Weights of a small transformer language model.
Size: 10 layers, width 512, 12 heads of 64 (6 for keys and values), MLP 2560 PolyReLU, vocabulary 8839, 78.1M parameters.
Each number is 128 + 24 x the weight over its row's rms, rounded and kept within 0 to 255. Layers, rows and columns count from 0. Numbers have three digits each. The size before them is the row's rms in percent of the matrix's.

# down: layer 3 MLP down (transposed), 2560x512, rms 0.0328, rows 739-785, columns 320-383
# up: layer 3 MLP up, 2560x512, rms 0.0328, rows 740-785, columns 320-383
down739 111:136144079134121133103131115153094141116081109118167159114085179093153134138140155116104126115089080126104142120111175168085103133110148139108132152127174154156131148157109103138130151135054130
up740 079:126129125141113113124118124145157139131102153141129132143108097118097101112105147108152113117120109137135123109161131144100116111179148122092152095132118120141142144158121099094176083109141116
down740 082:126106121114124146148099122142165157135096130092157124147158170133136114175108121173103104135133141146104126106089109089131146130133105095147126166083141084163123153180116117076130107090123145
up741 074:158096152117114152148153131121136152097136182095152107131157112131130119104150140139136121133122111111137100122129127106135127166127170130073162131161150106136114142111144095123114158104172106
down741 078:157139157121116142148137130099141131104131125162146119134137177131114159108125100125104143129158126106125104123087162111124073130112174146115145147126096126140167083153104107126117130122122109
up742 107:155127127141163139117132117153123143105155152091160111137136115111126125118126124109094130141094125172114111105119091125123150128124111160125125138112134168144131150144178095142148139164155113
down742 100:120138138139112115153160119108132159122116099136114147121139162110124170117158098127127147085141135153157120149123112158133121167101139164148123126126118158128092106099113135151126140107081145
up743 084:129124146129139121140119117093088124141128175104151146127099143162133160135117143151069103119140098130100121119097121131172166079121143136164126116144143150100109111129119141132119151134087151
down743 106:141146143133136121097161142126104152144097153111153113129102163088136146149132162115118169161156086159112142088140138124179152118110154135111085145149099141132119155153119099134129131127132179
up744 105:094095111126136147127114135122122166112121123145103170118111110079123146123067118135152115148113157115079065166134134148139115137159121097104143062138116144124114123163123085112137090162124121
down744 093:121126147108121116082157146112117149151147127135109137115107150146129101096139132166107114139086165113174107122146135127135126146091109096136179112122130110131108113105131124165165113104096172
up745 090:107115145149099083140114124122106090123109118086096141132095117120139156104100130176123090177148121139095144117094151171181141144105135140117125142146152137094112175142082126155152126150119104
down745 087:067089164132134119175097124153135131102159109083108165139117147163131144179161145122141124137125113116136131116102148125132124119140086127097144123169117141102158173150136128145131116187128131
up746 092:136175146153106110124126110119109094115115140139124118096172155090117124149103128125159107119133137113157181109095083161157090138133110131124153127136125100145131138127113102149134117067177127
down746 095:133160152101113136121114124154102146155136081109136188112154129107136126103122098139116132125083133112141134140134116150130101122137094143114165100104091136137153141179124134115125145105125101
up747 103:115094142150136132117146136149153113113124130139118107116093117120133114153119147111160125109069108147120106182129178120123131155115118141130110132163159202166110104117135134131108118139208116
down747 098:158123113138146116113088103108161132142099088142177124137160119088114152109090120146131143132115110130121161169085117142116100152143145070180134128120108127106124120158134143163103109134111133
up748 091:131119137128143141161167147112122138125112113075081147091125152146126108126129113097106113128128116189146146138115105107156112115125117139136135131101135119151119121088140129130115158149119142
down748 093:162124109125145160099145140142123118102112099119142152135121129109099136100117142150125149092136166145121111128106096083129075132158124161123144139135139185138060136206112191155102117143062107
up749 122:124136097151112129151113141115094132105152093128104150124111097143120133122094089098112162097164140076133186114164128156109120125166145092084148133124145096153099137136148115153134128143078150
down749 127:123127139101093112093133100131092096128148168150156104082116101151197134135116140147141101132157094153105129134149147115130118088134131118131132090097129127106121114125114124121137089150114140
up750 086:151137082103155163132101099122114103116113134090152133098117132133107109156151163143111145167131132127131147092081136119159128100105146135147136100137144083165118098106178098107143113090157110
down750 086:151142094123168114090146143162124130132099161146145112103119120134134126137108173131087107164082126125175128114131129113167122075117121138101110141092112081092107143122144084113118131103144127
up751 111:136108136126126124109147109138125174163149120132160120135150127111107115104144107136080159109173116116115125118091164138109144072098115152122105085088144135122122183103123112124097134135120146
down751 104:175146134134131138135148123151189113144152128123151114094128112128186152138156133101141153152147100139105135128114164102117133109101159135119102119116165148106130149128115145117114137124144138
up752 089:097137133171146080102094115111145094111134188109140130078123179149126147149128113123139145155130108160144139147143089153117093089150103079102114134102146115155080109147066123093115113090085124
down752 093:148134119111126097097150144096127124112134154136113110112161133083166132157117126130149118149104089118163115155108099098125093140114147126152129162137120082150105112135095123104140157127084109
up753 106:116120131170092201127154053159115127126108125159126125099171161069124151110122105102125108071091137151124149104130124120084094119132112139113125108101092116122134166130081098125096145098146112
down753 114:154119144159099140125137151121150113160110150133095121089113133092145096098113133106146155095095125138090104152098155117091139131145124090120139121093131129128143149111068094126162176104129097
up754 090:144135071136164102084143135145089161093102132135137174089119116115131153139088118126179106134145114125152188110121152114104143149106149111114095105142113146111147148124116122105048107147110168
down754 101:163125071152111133126176122126137076143086167150118161086121170143119147067128110139146146139135146132142115058110135124148167134113138082145111136175088154106105146097154138133125151109115137
up755 112:118159124079097117122140147116105127082111170140100181146106093157131114126144148115126128133097115174072160089129125127106128123143125147146100125097121128127174131100077138136104141110115109
down755 109:127113106132169112121139141161146130148134103098119104136113143112116158116090127095142063145140145089117130155128165120102114182118118224139117128133126105114103143127161124140121107142075147
up756 120:140125133128120085118099124139109156092155128124156124089159123115109168192112089163125137123145160120132143136070136078131111133144110143132075105153080155101142097135129147146123154144161135
down756 109:178118109108095137145104127143107147074180114133119096118144119091115126157127135182131136088133160151139130105087148129154125134090091132169105148143125119113109081134141132141151150163130116
up757 112:182117122138110145108132099127191124116132139114103140152112132148136151106133110122119125123170146160092094094105150092152130096133138117094142122132180113126152119157127166126147114141124119
down757 126:103132091125152136119137139122172108122151138066101152155085145176127158072141113118120105163137121138090137145116116108108150123130120122125127148123139112165139157126115156128116165148148128
up758 088:123104141091132114151117131123127112132151114144133124128130152148125130139129153126114104094149105157160093105097137131125111145132102136122173085113117133125149148110134194110095107111111163
down758 086:107122141161098075101141120160110137136126127137126141085133095109124111121150168139138119091158132140088110096117130112132145144147127103106165119127155143112120120163137111138126125150101086
up759 095:141105120142130155150133093170128138177136142125166121099103146143150141101137157122109158109115136143119144133077118111179103089114140161141119112151130147115149130147134122117162118101147121
down759 118:136125159123107129143128102165124163183133129138138122107102169102102105128141119096080129130131122132153133113072141118143113106121141118130096151158117125140107114124114116093142152109126103
up760 080:149100136150117128119126124140079170100109133111131141144157142135151170131179121167126135126114147130105174190116159161109170143126158122099110124139149128052146152144109130143122141123163078
down760 084:104100152134147125119135114137108143137087135117138121147144134136120124148091115143145140111111159123101134110106142081098143178119170123141131161080124132082171096118130114140146116101117098
up761 096:152153156112149134129153127145127110084163134135109137120135108136099109141163122126111125090129173113101130151115159099117127111165148093096143132101166134135143141116132133072140124145147132
down761 089:106122144116152087109107090142122091084122123127133086072143164123084172129076105176108100167136109117109113137123151116118134134101111093133104105124151151150113132129084149105142105094140126
up762 106:117101140169116112130114092120132147121131102148148100094115147130166183140132155135147127153127121155146087109146111140109147121095097139103116099163118097137097115135114144135108166124074159
down762 104:128162123152115142172132077139148097116162128115132114108080138104142148095128105104125122100149100192107144119113123152123133140121141097146088164113099136172135088116118126099155081136027111
up763 067:100137170157109152087114130091141107122123100137130135119103136121115139130121123150158140097116148120100146171133128106162105137134136107149161137143109117087091116150133129122136139138111124
down763 066:122114134118115132118121108085080109177117134169163125106144128077144139141123114127175128120115134190084116143154141170156143140157158135113132129117080152146123127124157113161112130129144156
up764 117:103143138104106137152141134160102143139117148137128134078125162224110134134166166127178130131128099130141179124119128106142146163156151174135097139059164126133128106147148151110133119144107122
down764 115:166166134143150115059131098111152146114139160121075117147106133184113121125138130080133131162136112158129114139106113130140108193144177174146131147147152126119117080119112121118129133153126099
up765 095:120143125100111130129147128070139087165109123132123121107125128145155085147099099086113126112113104126127125151128131099105144137098088148151135130141103107154152114182078130064116131168134146
down765 087:129144166091117103094100170111155104154130123129121096086121113105087126087121109139092113128087137121112091134139112152143145122078093127087155116101114146145134075080132104113138081147132137
up766 092:116064129113152145095157102173133155118087100127109163141063083124137166110126070141112130148183165117084110153123114122154112139134139146159094123133166118116107128120143142165160138139119128
down766 099:106128135124084125099164085152153148092101146131122121143070094113116129124187125145146082134108162148082079146125097106177155149156144085116088148144099123154122083137163089170125140159103162
up767 107:158132136090161144123140104158092155105142129138094099136098115160141143113115111112116101130120141163133144127119116154146109134170158122105084097144122186186141121125120108138152145098112158
down767 100:145140128099159144146116178154143133173141164149120126136173111140115154108120132080108143151156121120139126101114145102148150141118139123104145127146140149136178079111112118123159159091154148
up768 104:138124130132136161163145107184109144142163078130144114157119126121124089125089119159071129089126190154112139128089127119101121143116135164115159098104117136106120178091145087143076118107129120
down768 095:132097116089105110171167109089129108143118087107133128105159145073169107132096114058128122121119132110126143144099100132183116121132116133126154133160132148125156147123149130122132105122130116
up769 120:115166128090095144125146100142101132145180146140138090125142080126106138131163121120179092099122104080133119082143150121162117121102123150140135148091116096140130095108116101110105170132101156
down769 122:154164133080135117166121103099143162147171119121115128132151108119116125129106129117133124127120089145103135110129122112174114133129153151127125128100139070110124140151150126106171146161109142
up770 086:121140109099147143120128131117134113116145109182122169114077151115118161128092161140147104130110134100147152152097087160115188129099121129119148153118103122116135133141148169101128110151124131
down770 090:087134158134164152118118088150105083115109123105114130131095080177128166123132136136128150115158135084082135159129126105105147114198105114108152139134146134118128115156145147166087132158134089
up771 107:110127149130092110150142139152098099118120163139144085140134132142143105090180142131135111085107092169107155148158117081153114158080113098135136032151138110148138167109117094097102104123150132
down771 111:153147098174127162131141102108123154156117122152122131185139131109153140139080144125118098119112105176119113111173141078131080127095162106180096148127128144144111172138130098113099143119076108
up772 107:121113124124118132111152121177140140106094151108098105156153131144109121145138168108169160109113119101111135125150081107074177140125083144136110130083106104094115124108127117130147111107099142
down772 106:127123140165146089150141173098145079098121118120123123115128113114140148111147148089171132176143110144105162128135139118155155086109105129112139181120146148114104124122139127106118120140133106
up773 097:143115100143148080133145124148114116138115135141139132122150152203153120132125069104167130112129154102152103126147115112160123136103118142145104093134178151169114127131100127128106147068141155
down773 099:114100137121145102135080121100116105140134126135107119118129110163150088148128111113128139106089129091136086151144150144139128119104130133125136148128130156180096120139107132155151148108107116
up774 115:142101137105122138130117133124106126125091096094108139114169104127113141198150112164167103155169129095168119139137125081102090113140162111101153164089117114131139133127110120137138180127126135
down774 112:104159121132080132115120127135119134129131146135089109156157122123158152147131121144173126126141139147118112121141148129118114127141148118103106122106081139136075104150158136080149115134143123
up775 054:134107140123106111136111133096158091112129132118116159105103132136146122164135132171150100139108145131130109119111130177189170105112140082093097148070148147143130135084125130127121134157130163
down775 052:118144120145091127114157155167103097118087168104125137130120116112094140123141170140088117117118119142081095165116132128131125116127131100138096130124155144119120107115147143165154143145113103
up776 092:148135140198162104125147099150112156129125164147147162096111139107153131116114136131109078143139127129132163144147090117110116079140097156122109121108134133172132109144129125133103127144180140
down776 102:143097119137165140162108095147113150127173130138121116152123079127162132170125169074128129138138114142135150123150111100141135114105108123125111120139110114137099147113142142140113133159163136
up777 127:114159131133115111127134134145152141201162153114146138136135133135126105181181101182169139089105129127128131145118099126132097151126149150099188174076103151179083152137113132060116132135111155
down777 116:108158111166116124150131150132144145148116131136130150141108122150128110116136117183154136132039124138171096123129133133175125102149120139101141153089088135141080090094146190097099126178084137
up778 113:135088121138127109084115134137134137130130140099124128139152111153193138136143138135162136098174106173131108147123177117121083124165139154119110128120146083139078141123152123150123105149113118
down778 106:131094107142134108131104122101141160162134120118178114165137102169156082113145145155120090133118141146096096137105164152112114131100092106140116139162121139111089123133151134164111142139117074
up779 103:162138132147145141140122120124177112132141106095139131094162081120138123155141115106085148094128160100138109094130172116152106110093116129096150120140105139149164114159144137134101144102109126
down779 096:095192136136143163126095165096162135121122136128151118149128141106119146121112083140151165141116155106141063151124110138126150122112154157101158123205117159156097064145132103133121104109087110
up780 109:114093134112095142103129130136144165130121099167097130136158106161091145100109082130119129101132129123153123113099153137110094105123185113119098152165141085094111096147137167148098146061188175
down780 111:124113129128150147118171145095138081137112114137100164133132144134123157131111141181085168130126141095115145150125129163118099128113149128126108113133092094118122144111087123136141123104151079
up781 102:136125126115139149167111158170118121101099148110145107108084125107118105162145150114091103092176135110109153113123130110144136151146125083102133079146089110194140127156134148146123138124105103
down781 108:129122111076144166150137121187128100100123162101102144135083116162128161127169099142123123108139144151142083119117094109147134134115113106154133136183096128127158135113124142115136115101133152
up782 101:138067129113130127117087074105100150116107164096161166156115145138141131168136118173097104138117089126106120096133079109194134102129114177143105095115122122127093113156140139141133134081118138
down782 115:123113124157115124084137154124101142093115155079165143127102152119113122180106136162107113142124090142157151155172124116171132118141177141134088149118106156122177114113138088155108121137111203
up783 090:132116133144107133066129149123145067161146138134108103124107146105118105121128135106133154080122121170179128159116115106102180114136107162063116133111130132135177135101144103145105103150105112
down783 095:102100138110126132154114122167092148139114121104108126177129121149161175128149105137143084165142152136160119150121136098162139103155151120121096131094115105133117123141150133124142107135156163
up784 124:160099121097142131124096165130127103145173093110103047104158169156094131133122126099118142118122109075136097156124090078137156126131127144111130108143118149142118104115108137095130103113115129
down784 123:120136167099105130115108153111116093131105170144136079088093120105111133101130169109178131111145124162167114147116103161155146112142133133121161122139126137112111084110123093116152062154149149
up785 103:124127133088109145125118199132164128143138190091113099093119141111114121127135149168165147146099133163133146159169137146167137131108119129146197110155130132105085101106145144129128117119117148
down785 102:136160174123128151114085127135135115136143123103122110131160110124101172105163140133126119154109109154131145136120131135140151126133127099185128121122142133098045139124131135094129107134131154